python train.py --num_key_value_heads=4 --norm="layernorm" --norm_eps=1e-05 --positions="rope" --rope_theta=10000.0 --rope_fraction=1.0 --qk_norm=false --attn_scale=0.177 --init_std_qkv=0.0316 --init_std_o=0.0 --init_std_down=0.0 --warmup_steps=200 --schedule="wsd" --batch_tokens=65536 --max_seq_len=1024
Each number is 128 + 24 x the weight over its row's rms, rounded and kept within 0 to 255. Layers, rows and columns count from 0. Numbers have three digits each. The size before them is the row's rms in percent of the matrix's.

# up: layer 12 MLP up, 768x192, rms 0.149, rows 513-612, columns 0-63
# down: layer 12 MLP down (transposed), 768x192, rms 0.105, rows 513-612, columns 0-63
up513 103:103101090107165100094129127130146118112112086116100104122166182131142126170147151131117112138105095130131128103124110109118112119144114088140137117123138137148132097110158112153105109140138128
down513 109:140138116177177147108100097183099153161135175098141107134120131117117107113153127155146156118096185142157097155136158137113121125146113157141138121103117132153134147124169136104129127155131128
up514 103:108138087134157094151123087116130094150111136094139126106180136136132112160125197152089103140173125107124115150099139097094163087141156155116115121138133093099109105115133153104159129140156181
down514 102:189104133150099143147136123162097104098104128128124115121142120181176168122130085120143143125157166109143086136128093127116144098142113078128127148149107068131159097109157108111132105136144120
up515 098:150127139169132114090138205127114127099141099070127117120091141128145137130081086115142125144112175148144149107138131133122155120111102151102135091100165121098137103160170147124143134109140140
down515 093:099109089106160136153118102114119148134139151146163112155178104144134123145191176119077140115138095131117103152126153169125108122137146091132130115176109136176101158134126123123100135180115122
up516 098:141150122128162171109138122096129113135134118117086111099137119141137140129157172123132104108128125128213165119135100141119125125141148125159111099135165127110116109128122151115144100104134086
down516 095:146120146094134153104145125120111109143134108136134131161124169072129124083096128124097143143095108131123103115121172171129106136131085107091100095159119119162158146151114117115134160120118090
up517 099:107141147085142157124131124099145117141148112127119158152094195115165152111114096125118090124125178146136123134081142119104093163097119142139098123120156112161126150125118112097125117168123096
down517 092:159111117145119100134127144150163156131113116125121081115166066140107109159152176121166161101138097094132083092130108145145122112159122152130157120143145138112136111137137146136144137147112148
up518 104:150139101123131086111119115122117124149138148115162107113091151117142136146108102101152140132118104143142135160110083134146118183123126103114089171135190178133094126105119151176143095142086109
down518 095:104106120176127165174127139090129117177102127120102098104124132113133102102122137135128115152101173110110134148156167145143103116097123136121158085115071094111118136145103105131085138108190132
up519 103:121115122150109141159148123103113111130135187124115150124110167134116150151112104138120120123102166124153076172166170165112125111124118154150162069132117131088165171168133107163151119113177119
down519 103:115102148171146142153137129128122158133105097167158110146089111117156092139128170128125147112147103083121156100108110134131139150117141116137094154109122137142160098130149105104102119149175102
up520 099:142138135167141113122133132158109147115118112123166110136108133136123126142129127144142119108098078160119151132104118105125158110126092125159102161182105103123095133154048125123137148073141151
down520 110:075173086129156138136130120135089159101136136100076100109125128154115097136115110133137112131163154129156119125152090122116155109167114118116117141127101142160140125101135116129142135126122102
up521 093:112100082111149146134134126109129106117132148147168109139146134145081103077144158154087129144162113141116141126131135090127124141134136149128134110123137111111155143135150121115125160141130166
down521 100:090136152142119143147123158159101140113129158163116100098102120131083154164164144112139128116113158161147136136170104148140141154106140134135122083106113164127130154133132101151159115077148126
up522 096:104135181136099139127116126140176133139118110101105099114135092107134121157122127188129123105135137131135111086123191124114162115098137109152125156136128127149136144095138164099152174143147168
down522 100:104105117091132141118108115126131156105112102124135189122161146176080125147184154132126121162124110098142136131108105126159137137132150102065118146141127151120133106139129136126122112135090108
up523 105:127094134104135126090120146113107140149155149113089146127104158129157143131119132130146150157125138122156104163110138128181146102159132102151088152141112135179119084152153117149137147119120125
down523 111:132160116178128115140165126130140111154150161099112092126124114136119149101091110179120137137132116123126129126107072102133161110140129121094108132124066112149153125097150130135100146143125137
up524 095:135112084144106136124169109115136080117134158138113149115122134125149139084133149084086127131128109112157113125109110147144063141102121176124102109151106140137069113116124124155109078124137114
down524 083:090122128158139088134152143132125158168123099107156115138142140128127159115119128126158089134154150126123127156115142140145162181139135145141130101097123109103153144108138182112151167120148129
up525 100:089160146087125130169111073158146123105109123145133107077146134143128126127126143150140122148151174094138123160135132140084106132145111149120110117114160119148118148100096116107137175096143117
down525 103:152085106123142135100097118087103063198161114142147151132149138157110112145103099124125122093152119171081098124161166114116167122107155113120125101147130105117119122118148184151106130117120120
up526 100:163083105089146099125170123155119097107149132111137147146139148114187105167134095125106106130159128137115124162170139112091153132105134113153129147109122131119144189123114100108147133104101144
down526 097:086139138155125146149137093140114107153110114152142129129130135099107150126127161124143166079166151125149164078111114132112104141107124126112117141164149127151081150131094130152124125145152131
up527 098:112056120072134136166097158152127150114146145137067126119134166133119136140124114117079122169144133115161135166118152101148135102109178149122143160108097114143058139124116143167140114178126115
down527 095:147118143143125132140129114136139150098140098103148134106117153117099133128119097116139105100133106136075091118112129103141144151140133170140108150135141138097178098187111121151144120079156127
up528 091:074118137125097135131144122138171120138186079114136121152158150161103119100138092105151121084139101149064143071142107128143106160146156120129099126105144128177125132123131107104167088117104145
down528 075:172119107134151148106121102095091130136104202146153102092103155131172147127121139174124149158131161103163098147124127118131156071133086182120150156162105136087142125159143172136120180132147108
up529 088:140110138149101128115122117193128110098104174140119080104127122116107133147161170139111139154120121152107128128199129138090154096140133162117155082090140153139148149130123115152127126143107108
down529 087:144108124143119111121118147115094154128179149090164124116127164130172139150149127106123144121130121173127159113114118129104112146151112162172093133126109095127145153154123170131189133112129147
up530 095:099127116120144118117153113164144115163142175130119189138115115116163125133151142115117116161184154112113184133144138120123140143138114114141102107146140120097137137131142155151099140128134117
down530 093:143176137099119158118122106101108128079122139146109117134117157179107130123134164122138178101097114126134110142171100129128130127156145094109117114111165165159107141111096118079141111126081142
up531 096:092102137136134094123167116153151163118117152143106092140172106102143159145082144073176083153114103171163114122121125137181107120109136075113144152153128128101097117165171106136125164153150145
down531 098:114159144141119145115155097109128132176174127167123101088092157137140116153102113192098156135150144133078113168117131074109079137122103172116139125125146125112108123094101122106092110133123095
up532 100:145119108150130093110173119132122121109096159115126142131117161181078160120095132138103159153089195131133145104136149146148128129120102081160138154104195127120134142111156122150130113169121078
down532 101:118149124091134140115097094101143140154136119117105118113134109095146096143146144173134123109151112128128084137125134123137124122137153150157104093144091140137158091144093133102113161131111145
up533 106:141123133107148134094120127140080159095129140118123120095145150128139110104164112110121141068161120131172114116100150095088152127103137153108146105152112148127118153117148204096140126179098092
down533 110:124169094125086120128157165114130122140122101158144160102144144158085157128117148096126094159102144147145118117145127171175108083097085116093135115153145117121135122154107098139116135104148144
up534 101:144094152143153137118085101141150105167152098089091115108143152127113147121177131135086156122131144109163126149137115129103114168128124085166117130109109143113133129134115136120136111106113114
down534 108:151110157132124119168141127126089122113145155134149149098133130101109115117117153112127081123145096117139132123084161135105189121093107115128092064125199101112111116076176101132153140146140157
up535 094:141140162159132105137109134146142150120151156118125109156132143112108118102166108121102166119139116130117120074109115125111131129109116126157149129126124148106098120128134134079156167097155096
down535 082:127151100163100140084169087106122138135128123154096118101113161105151138138132142116135127102097155161111123159125163096144109132099133147130178151114107104112160170120131123157145117118112146
up536 095:148137096128155123139152115107105170099117127092122148091121117081122158148162124121124153132160122118140154139177172133094107125121111145120135131141105132163130126141120114162105144152175106
down536 094:106149146134125123117126134129104090095096118169114099105092135143151120170138150151191114147136113156118168162160108129120100144177162136146126119107139139137119129121100120123125107151137113
up537 100:095142135135139146152145128105134118130116121137150128171147109158157125133121123127117127104121127115128123136117124156110139187114172105132130148130134130131116105092101153149129129146161084
down537 106:125144130115149124103124123119126124156136132131124129102152170175125140141110108153122121114159146123140127121102138097131145092101166111103133089086114091121139111136119149135105093120125076
up538 091:176120168110099137154138170146131141131158112089184128123120101120126119137111126163158114129121089082107099152091120170143137166116140131113122142149165102106137131157176168160115096168141131
down538 087:075115090125093140102145117122133116144120114157094156124116101140127144152125137120125108131136130132121155107110110070126099140108116127131121138108109090112148132170100113142133134132156112
up539 098:130124161136154150128129117125152098133124127149112161112106143064077117122128112158111116142072140162112125115118157097104117165113111120145130126119097108124152106143116099151083139133182118
down539 100:120110147074097096097081145092132117153155088133130096160166129138173135146128133119118123127107126152103151137129128122117118137104168167166137115146132168174105143149134142113092121122088131
up540 101:166113128162137138113114105167120094150161133088139106122119148114174098115151104156086124126100126144102126111127088103153133107106137168114133093104111165084102133143197177107070130171087155
down540 095:107108162107130152113131126110116130098126124126117114124118137142088118118080131109129122135139123146113140147125137179086153134136124094139161111150088114151146118105111087086124161072134095
up541 093:114121160093140130124144126133106185122144105175108107174144150148128139185184114133175141126126104135125098120145122092090120127105109115085126163117098130149134106151169142134158141126122113
down541 099:117118136099098126148114113122132125169183138144133173147130168122163125127156103128130134116101178133109159155105125121136108121159116125117144095133116099122120141143143053120112148143136122
up542 093:072113123147087143157137084077139058161119158157139168086144137161147110100192133141115075144161112113121175143152124152144129108114135163122148137120120174124145117112119128147129137126118108
down542 086:163156128132190075112151135152134145115105103092130125152123113115149128111078107117129153112092111142097124119133129124064126174126134118164135095133148074142136160147177134136129126107121118
up543 093:164162139128114086141145145162122167128138126153125108101107142109117146171112112143133092141149131134074130101129154168097124118100134114078108141117136155105120109123128125146124134118103085
down543 086:147081127126163125100135122088122079121141136111143147130134131135119117119154132094124166127117123111135111158116103059171126137134116103156143129131120160144120129140145112119175152102161136
up544 100:101117130118124118127096138137138126165138117142154104084198136157135122088177092136135115135142129130076105119120139136108102156115103120148119131125118138136088104117116135093136170109114119
down544 106:118141165113174170079171074113119160105115151094116133132151104153135140092129135114152164109117111120157136128098092139147140084153146057105104127168144105138136133119133175148152180139122141
up545 094:173108135104117134173143118192161153151138141106142092140103104165143154160127118145116135104107161137119124104138080117123109166119138090151066152171142126117120159095152125153127079118121099
down545 110:149108077119158104092110131109113077169138114107140134142144121068176105086125136116094124123121145087110122137065120090146113097105145150126135177134121123115115100167097143136138141140116104
up546 108:083140141144105091101142091134137109130103164140143091150147145179127118064147127132126111183098086124143131063148144095084084123123076167125148153131105154130111157096104148148157119167117152
down546 105:144159105119139120120080150119141114106170142123132182117087128140129126131139100112118121170097086122129109121113125142130113145107113103120153118099160166115169093171125116128163131133140094
up547 099:091155127189142119134139138126168089131117139110164164160136161134126167098128160124105059103120134108162100101121151114133128154107146114130120147153122130119132126087144137123091126169162151
down547 101:120142137163103161123145135148125199130100137119150100137163130110146124127111091138104134127164154108104178145090156090147147081139138137147137068138143126097135141129149139117143144107136131
up548 098:131169117132068107150128167135108173089146111123127128117118109113125110129109119127128159162116143129090121120128134125144177114149126123100123134143110133126130166083165155111164159181128154
down548 095:116133130148171195147131153141117112155125110146130152157184138177144131136151136138166123091120136101136135157141109139144123143121168151108114107092147134151114107166114150131145146152132120
up549 102:158104122126166133149142116088085120090089149126149094129126144135152089127108139104129125125112113098141133139133101109101142111112165126158107135130073095111109153082154094138138121081101149
down549 089:109096127148101119118123158137156124139138086141077209116104122121113135129159126155107113107144127143101113125157143146152106102134111119110162113097118129134130113175087121096115115152169165
up550 103:138081121170120108132085143135151156143102150143141162108146106133083106132117179125139127142121119118105135109089191090153146168137129131095142162126129100164151151121124191119140144164120144
down550 096:110162159137141161123174137160116117136130121121147152163098128150120100148125100129135170098081116113134121159164102146126118092152133114136088093133118185106136096149129110145126111129109111
up551 103:124135176179108147068127129102141106126175148144201066130109112108111138180118133173165129135154119171103142088162106098113127142110083116135118108128104104118170152120131142137126112092147136
down551 103:103124131134135096130135081127117152151103124090097122140131133102075098124119128158142119147106108144060127130113140098142099141137120138159094113148154131145138112142110155138147103118114135
up552 105:097158159118131103118148115113147164141150101076113136121129153132091165120107150118129164135139137158157122119097159111130121116100120118164121118132138108170126132107134184096068149118109127
down552 108:145135104128104099101118102162141089080151123160101134142125083087126119150174112117100070136131125093125086135109144156137153099114130082140151140116104119080119126112138112152142155157168179
up553 102:117139121115093119095143125092141115122134110118167142118156112108128144112135123116107074141090089161148154148161143135118081121094137139115122130150136106144131143142120160125124111156143095
down553 110:119102111122189121139131169098159148109102108162128083129134099101088162080167140128146143124127116110163124113104128095120099170139131097087098128152131118135112147108119109151123086124085152
up554 104:118136117115142160129125109089125061185117144099153113104094163121146151084199149120156135111128130123099154179121097132147134128144121125126136169145102157126094127113136127143126120072126115
down554 099:137128092149154124162134140095093125153141102107125091158104090131075146118119133141120105110078147139119113113151141159140147152123126087135147151100107086124132113180136157142090121172103142
up555 098:124157095189132138131145148134143137110091122131119138111119120079142159094096158144128120146109138131143091113153133123130085100145112130123147086111112142142171124133140147137099120150130115
down555 102:155131098129172117123096146100151164176089142160164124149127080135122134109142093074083144154150102098145170162137112136139148152156180092099101161121116116123138120097098137125136142138149111
up556 103:125162158141110172100115136108090139178131145145126101090130166143118156129159117096099139163090144122136126162117129090104175109108160109183165126073142102154165093100072103171146126152144127
down556 098:141090145099140141181150135098137125088120068195139156143143086120111118125121136142166110120120124136138185100112114118160123160132111140102096097130098114119126143154154134096138121107078129
up557 100:101122099140124106111130126086076139117129132159171117128130133138141133064132111189101084125144123121123135137119145134131141111115135150134103138103119122090104096080125113127106108146135108
down557 098:151141149121126098096119143139173131133143091129113116099141110100090115213138169116113148155138138106111125121083109132147163096122124151122149143104059128166161134129120166139120123135140124
up558 099:143117091130121153114113136137147126161141107085108112130109125174127097171130131163167171112112113123117154118086119119170077167143133113166100129120104121129089139123120107117069098131124110
down558 094:099116138138140151119147068118128132067148125172089112096172122174151141130122125115096090106115131134149105143141127099091160150123108158102109140147124154120151129123154154098113145151107136
up559 095:123176092103098156115144117178122145113117111123171110144138134112100179087142111101120070148143137185161152135115093101107130137145092136084123171139113117143173137104121160130209156178153161
down559 095:142095152120149128155098135102152120111116136117107134138154160127155133128107133139115132131157149069111091158128115142093145084085139161151086155158145157103125123149117145130132122127104093
up560 104:149138109144171137142115151123142153142132121107088166099108145126114145124131143169109128077140131128123170146138123080117143146147082115159167111088088140138158150160143102116136166098141088
down560 110:096190145109097162152112118116144168170145113145148098133137146136116124151130075136142124147123130134162128152101161130143112176167124119151141140171123093131132149117114160121161122179166102
up561 103:098160137146106165158136149116142131118096116123176140189170119164127115132131135149118154095129116115111096111154175120132111148121069148078168183122147173133140110091139148159139130154119103
down561 103:144149117110116108138107147136143098175142130106125116107130151134109162146117162150111147118121115120147120132129110071142116101102156122119127122165111123122126116204143136123141121139175158
up562 097:101115108140100129112112141145114153084135145122149068115150141118097151127146133150081103116107067136150133096160145132124087128158178150181144112120114121170153133107138132122132137125123124
down562 097:127143143147117135146145139097130086159088112095112135108128138169070105129120123084162113122113111171149118138148125144151141136139121120129138174167155087160138112133158117167122179134134097
up563 100:153124158137120116118112102147134157154093127134108150121144113086113136127108117120112122130152160132113128118125137126151124140126084167119136142163115099173120114130166137106110149137149128
down563 104:099145123108099114110115134143103143105190105140129155132131133156142124106108128147116123129106156140116124145146115167110121149155162111146135088123107130128131146104086085106142121106105126
up564 100:126158143118082150133103140151096120153129147104146147086147166189143102138134123149143144123134136100157129104079118056107088104132118119098119159155125128111141151142108146106103154135110097
down564 107:151131140134160107131124102091155096107128140113142107171144094163187104105136130136124141118098116091126159115135166117158136122127098096163073100125113157130107124132142127126136135139135155
up565 098:174085120147142104132100109150127118093098121163152132120144097156095121114085100141118120127136156168127146157104124148094133126113142137115116100138100153123172150123108154091140123159159157
down565 090:137103137139111118111111147132083112105137120088130159150126176134137157204149130138128138102151138137077125101126146100174144122128098144132116123104114096110081110129086120120103118132107111
up566 098:129096146151107166085142092141141131103114162106165174089151098138156137142103114111117104126122140110087136139141171086141133129107122131030084160130131149164096132107138146086143157114117090
down566 088:117178101150166093126115166088152106109118104155090104125141091153089154128123126131163072119138132123148145154134116163109088157144118143199169103106134129111150141120100113151091104117185136
up567 094:102170153120108130091124097126124136156120132124111105151133141120133118157110125169117147062122144112130165098134070116095125143081124141152100148133155116131159117180110102160103149105113148
down567 105:123138139095082144172133122120117102090118131128155145097174155150133137103137135091136123131157156112122131143082116120182112133135192127141163090146131131172127142132162127117146125092120112
up568 102:111164143100096112127153156137146104127095144071114134137139155132131128158106105156156161143122174147142177146107134142141087123103101128122138113133147134099112134154112101140151113150139139
down568 108:145181149141079119108109140151121141141147170171107123125131070144098102118139137149101120128108146155089105159201115154148097121133121111055107136131100117103112094125104104163117147132144184
up569 102:121140113110096162137105166154097093104169118097118170125105095104149162148113118119109151108131129090072129114102139134132092158105149144149138140107122130166151123145141142123144138140104128
down569 107:083104120158179123152149137110151101141135147126114135149110107140151137124161127108127159134115164136173128127121111106189124132117139132107146128145123117109137126107148134122120079140127120
up570 099:089109158147111134102114108086100135123150118124160139146132104134116135164151118129113093184138138167159190191134158108117125125114095106145123096149117164115132140126118086134138116098123137
down570 105:150098134119153102077155156116123134104157106148129085147204169093147157125100156128079120122141102143117119098103144132134152142133087129148100157102135102164120093158102115161063128138142103
up571 095:146148164161125139123112116112144144142098126120078123150160127175128125147121133128117120123130121131101117128112105142121115163127099139107117152092106132149162144143176123159081101126134044
down571 091:095124101107128112158113116157145100148127094121161091125120091110117139149090128155168149128152122086126095136116138121088109137143136131150152113167162095103131160104112128136167106095151202
up572 103:082139112139092127161131150146169114155130118139155149093098191169136137165140089122141155095146109153106107155134161120165131131139144173124127117125138115156149127169111142142134176140093128
down572 098:198148121110147125160134144138088111139094118127171114154141098122105129114095174160123112144104144115138131131113088140087118100182086143134113187121123111147109144131141096119137121172159115
up573 103:113146125143140135152125110153141152147144117085158131094075148105104146151143153119127149121138175082160122126159165143156128149155143115081156132098123130134153152089134122115152147121122156
down573 101:133124110106100120139110134111117109125117121169125131145142133141147129140086131125123109122078091136132105138113050151125088095122166168155135134163146181138108139129131165122098115120133123
up574 102:106136141147132157167080150130174144153126119099120113130147107172135108081141149108085112128161157130090145122123126129159134103085111133145131086171157108163069123160102149103157151150165129
down574 105:085094145154143109124089152117133119132104127174114122135107119141110105149129133118136094109120132141154104134133146140117142109130127128086080114105096137143161143079164102132096083105141092
up575 092:147134159103094106099120116102169095165150099135127134103129101123100109093120128120133162112156144155120165120095117168106168169091121109111108177149125116147131099118121131076142118111140136
down575 092:130126086147153105125139159115090126118120185151149099171106138181133105104151086097106113135095133113142123150177099086098090120148116162150116133097140163152096132124122138162118136148083098
up576 097:105138135123107115151134134139138101148117101159171132158171126138120167116074138106124072162125077118129141129125163114119108082156127108124161139148110180131122158156148126157132111126120132
down576 097:119130106132073093124129118089141147141182149114115128112117128095148109134098148165152154110125147121111095110139128124151140136134116165166100121120146104128125110087147110116122152157125099
up577 102:108146139134134127102127133122137119125181152160124163154140155129170096148105110144119166119110132189127129104117123109161135122128141104151124152139122108105126122159118149110090092147150193
down577 107:084136097107133125146148111097122116164118111054156117121141113055122121100116122130141082125136145111127154118111152109159113146128154110141144118104134153107106144166128110124127118143150143
up578 103:110145130142140115155133101116119116155085127129111136063124157133109144131103104125080141116121080123121077125183102199146124153147093144114115116166150117155143149137154170142132114115128129
down578 104:139146120096114146115154095132147107141134103118161127148135106120181112089123124109146123157135142110146122111060155080142114145119162111121121184120081121081128149162105097134146137128140132
up579 097:093098108185165178137146119130099154096114174132101117115111146141088083128104153129147129082162115128159135102095120118128164117112104120135118143131134143114110114175103138112108106126150144
down579 088:107098140093127139131140112085121134118141097098118145123122132091174159142149101121082127181088096107130114139146161096124089112137135111093102094088074092141126138096116135171170123139087123
up580 102:141167121136134149129095175148082116123149116127135122103134155139132130134084117184129148113155125107134085148092146112112105116133116133108100111128103100089117107130134137069131127135116144
down580 099:077103149131122182108165089101174085142119147126118169123110107127112156138128115101140129134160167177134139138116111129140143106143135145114100170107102089161141166092070090116074116084133097
up581 105:115115109083110110122159129080161114110130139144144131147120155149086119144132129140140108107130137099127131171181084115134113143120126139149182132093126127154171122126135104122116132115089140
down581 099:142108131143161165111117077146102177100131101088103123139099107106106129122193143106139137108127121151144183101119121065145127124139130138116104117132170127106122104143085120136155177116122165
up582 097:085119150126120152123134136115134135107106100129118102145164081097156117147124130134115109152144093114122138159096145160150110145148173169097096117143126120107149142123099146101126094103140078
down582 083:181131115138097110098137150158140103131121120167119121122096162181137145091109142108156148130130141147166114114116135122108162124084106080105183146096127122130097152098153143105151149146136123
up583 097:142104139118108102106099121121115174086110153110100121113141121174115122117135119151137110120091100173168111120112121125164089139150111139128117170107146121124114183135131158150098095115162139
down583 085:109151124136153158128187174163152119130168095139178142136107138090120120145156139110115143148134164130095133113132107124101176145119156108118152120152103142135166085110105102149167136116123112
up584 108:132136091117107180130110104129137196119147112093132114109142122126173123134130163103109119096164139151157082130105148111119132129108124143122108151133121134075096148116138112146147093118145109
down584 120:127166152108127077099137116128115089110153120107134098101134125163122123130099109088148116098112103143113147127159144146095112095146118116114104110119116135119145104156127125131104142153145162
up585 097:132115146101127157120098138168104151128148124156099093167133102170121136158114131122133140133149139115091123126135156143168106136143164159124142149150162160122131124131127095171144121090154120
down585 097:114111163149139086162153095111123120148135160135163103126132199144129123173128101118117124126121116147156134082106109129074167139107113115099121156118099126129089116142105130093150112179093138
up586 098:126126124134150125148122127149087155152156106111152110110140116118179084137167114162105097174154106129117127102137136125129139160121090191125138144116124138107148142076150119120137124107121117
down586 100:121128090095129143122121151116120124111131105176106085140098161149107146118113145100157113151102139141154094156138112153087125140124128182141111146090119140137100113151121137123110117148130152
up587 108:105103073099098115125091137130161116134154125088121106096141145184163125081142120168172128137146109106163104151142112131134111106143146127148162147100131100160114079138127147151107142126110153
down587 108:135142138117127114108162138169100122137123170151120117207110145134140180136167164144120154144156165101131185130190107117123087149123126151100121108107134178182141114119102137152123148141146147
up588 099:121117104152094063092093165148176163085188120095133124158127096162104158114137092155083166150132136136136154081116100095106110138155111128174163108159110146168092131132133146107116121136121130
down588 094:114130089128154177161163101130112099149111143112122150118126143119140104130118132147156164146134142107152110116133163120182160138155112153143092141098130102105185198097155152108090132141126154
up589 099:135103105107111139170113123142138143143072114099130145156148123134123060116152111151146133133136147121093153134125124143108088100132126141133132144143138087178127114127091120150091095129143148
down589 093:066125119162141114120150103101101116126127140152123074167097134101076106115139162132104133117135139144144122152149076143139140131111147124113087122087106131115139140082134090135146171081126143
up590 105:120120143179154098102127093118126153110124123136115157104110119163210131137106142126071097121111126097103123140122120061156115087140136165096125150119126139109175109174118121119090125156149146
down590 100:126117111130119096153183119107118115138132092124115099130145094095054113110131105121153115077128128132121097136140138179116136130155132130145154111116166131176125171136156141136111115137150134
up591 100:152169126143163123145133111129115132114110089123179093104092084119172115134097134138123103056142127109127198115107148145121106123151105138091109115120137137125101105094136121126100161137126152
down591 097:140140137140090180118092191127133126149142164095125161097148138118123093144157120131119133153096135111113093144138100121168145120174130100164118156166100118165152170156119108130096169146125091
up592 101:132132163144113136116142124126175152127149138161144156116146110119122131110123097138137117118100117129112092141143131126156122162109119128127162092131163103130085131136101089147115115145157113
down592 102:101126101118119122171157166145101113049133119125168097134112184162082129119117120183140090128165147110077121118120106129096115116135112150152149130133160136120136121124134164131126127107085159
up593 100:170113122126196144112099131151133118149131125071153115077139130085118102083125112108130161145107186096133143139155129128176132152120107099162131147141122119105161111132103115137122097142180135
down593 109:106124119124132129143164148176128137118094107116134159133140148112168131162128107071141130186145093143151115139106099097141162130143120142077164127113133096103109125145110155145128163115089120
up594 100:103136125170137132133161132143101128142116135187116111157144114144111128128090093116080163108146155144097086128112109132161120128107107149118140109145144147120092148158088143117173137137083156
down594 112:147168128127168117124162124138115150154126109124151152133089135064120110142083121119148112124139127131141109156121135133163091146109172084073109130096117100150114122130127156127124072093132099
up595 098:138156112121112143128161095117173135142093125125164181115142084154157127178122128149121080147122181131146123090147122088117117133103140134140152126125117076104155114139132137103151150116122134
down595 107:118138167064113103116121123110096126138093134125094123140132123127138142134129150103126112077126136131167127156132156103130083125131123132102169106129151157148138128170097105160117128119138103
up596 099:107139128090082131155172112110145099099156111126134116097155086146129107121100110166177158112100094122136089121165107125105106124136146087112130107125129160092108099118102157127154142085104098
down596 106:160150130125167137131121148143114107161102155151119189162149168111101103126105149098144119128126129158083100084145129144139141149125149060145132143147092134140153106139094125195111111115136106
up597 099:114128145154120128116174124099135128116110103126124155149136146150127162090101160118150142102111174098113121090140153148139103112084144148178096095129143109144156098106130134164134150128077114
down597 090:135128134113099147170101115141122099111135154128121088096083152129072095169159112133084116154121089134145153158160128093120154115163100130117137147099161102132113135153119099134107136138144117
up598 095:095096112096144090143123157161084158121156138092119135160125128104172101123133120175141122150121149058107134118126148100115126135142139126151120152141138117108131108175173106121150131072138166
down598 092:163147108146131121104157150125109093120118161146107171104091142102136144113113145133145170114089110131150152111122095158070109153127157122095103112111153132147100165103076155114139171126137135
up599 102:128132120141158130160101122089073118144066113137096157108102152123185135127099158104080123142075114137149084159105138127123072120155151139140154119110118149119123143132159102148107145131148152
down599 102:119122117148074146140188119132151127120156141129143095135116131142094115123143141141123133095128132131100121122129108124103146103085101148115101152180151091151127135114064132118125105164053110
up600 094:125138114076146145106122119146180116131118116090111105077135123111147151167106124155059116139167135086112164055142126151150154140141103125097137151103089117148169138124177120111102136116125124
down600 091:157124129155169171149110149123103115086122128183114166172136143159090124068135143140149140120075144155129154143133169135089104136079117150133145102113180161101098143113083096140139133155105118
up601 098:136137074101098099085139101150108153093137135101090152109128148154134115105141124135137095133137102109156143129148160130137133092149151145116130131124143137139124122132155180166102133136138127
down601 098:071132130135121124145154139099153119127160116133153098149120111160071119157137173138099113110138151156108075141133094108123101109105140118130126143121142113101141108103121122130198098124114130
up602 101:113108147108143130148150041158096167141150122107129140125127160116118152164118129116107146143168159104126111154141128132137159146167163174129120163144084136139155135127151121112162108143126118
down602 101:147119110120149102125123209147132149114112134143156162165137145148134147110148118137117129158148142166139092129140127104094138143071171105142124110141145137102115139073151148120119093100135149
up603 100:188098125138094106149123128101127133112133123105129151141110201120121110129116110140050135135125123123144116166117183119125134156114085157111137135075153127111165143144126170096149078148142144
down603 105:088172139109151149107117079097178118175145110126091118086117076128137118123141174126145147092139130169167128099106113150121127114122157133134133126164096114130109153140130121137111166129157137
up604 101:147104118126157105107145131144110091136127092148126114150083170141137121132113112144106097163150122096136146142140131104120127134150150134142068120083107114083143117139123118059127075120131144
down604 105:115153130138141156130090141121090130099110123121104178125127081106105129122079137126156123065196111130122111108106084150151107100126122152093096105131126106147119164150125094164118152098133153
up605 096:146131164127127122163158136120100116121087108114096150141145160171095131136172121119136137083144095132160192145118097120127126109170173122159096140099152147126100127146116138132119098116167118
down605 098:122134123126138094093138095139131145174155143152157084110131097107145119111162088118124110148124154119081115133084136104107115119113091105161140118150094101137136147111123126110143153141111118
up606 096:120140145108124104146095112090150120102134129131163099145128142137144124126135133123129142159099129134137098135100129113175120172133151156151099125114104105104149149187156151078136098130128145
down606 105:124070105144094134109099092090141099153117148098119096123159181142116140181153123144130102112118117154125113121150132176142111113153104139109084132143156108111115115123126101125069127138153117
up607 107:165131136066132124132126158089131143140093138138135148143102114111138136102096112172143109134112124106128096152137147157163125120128130106144175125113137142098136159109125096104081118124137098
down607 111:151114158152128145137068119122108137070158127130073163137086141120133130112172138099122170116171080096166125122124105103115136121075109084106134133117102140127112106115121162125134114148117138
up608 098:143165112138183140125138120117084163157105131104111163137150107110113112170202144126146095109131123120135157134133139106171134121098129123120100130086090123091086126129122151088152146116167166
down608 091:121084160158086122121116143135154121138135124122092071115135132124155123119121109131155153103157109132119115153093112118134094127159090124153142110175142171136152157166114089153121133107105144
up609 103:213086098138145141104131082172132082135090177137127155113159128115115122127085136123137132086104114126140121119137084125122091162132095145165143137129124142066172155162131110111111163131118100
down609 098:109157116096136157133113158097135120133179158114092141154117099144105111146120122116119103149111120125148169166119133151113099160119142104080105097103129127160122139120136152141186134126146135
up610 091:177083183095147165137099145150158169124125072139142143142091134155100087142132148110143136074104116119127104175120139107162111136093176116115100149106118143114110126088139068093077133107107139
down610 091:171166129136128107142126145123164160078098127108110124166132106138128149083113137163145118111189099134111133162100133131137156180150136130113135152126141120111136136194083096124137110141110118
up611 101:129103081124120122125132144095190120097100164128115121145092101127107136123163165145115170105075123147145131124153111127165110177094137120128151084168106127101113180154178176119111099137113121
down611 103:097132124102129125106119151126124149183137118140132103150096131122141139133149122074150087091136138133107176096140131111150110129171153117129135184086149127168121099137107117119122138122116139
up612 101:123117133112076095131078162141158101137125106102121126157154121110146132122162168148118172082114104140126129150108119135113157096117137194132098140127127144089107121140111181162099139131167107
down612 096:163130144102152129104168093115118117105117125129105122113147148126108150153108128123139092117140112107132122111133146156131186148145095090087114130142140140122189123121091109123127132146107111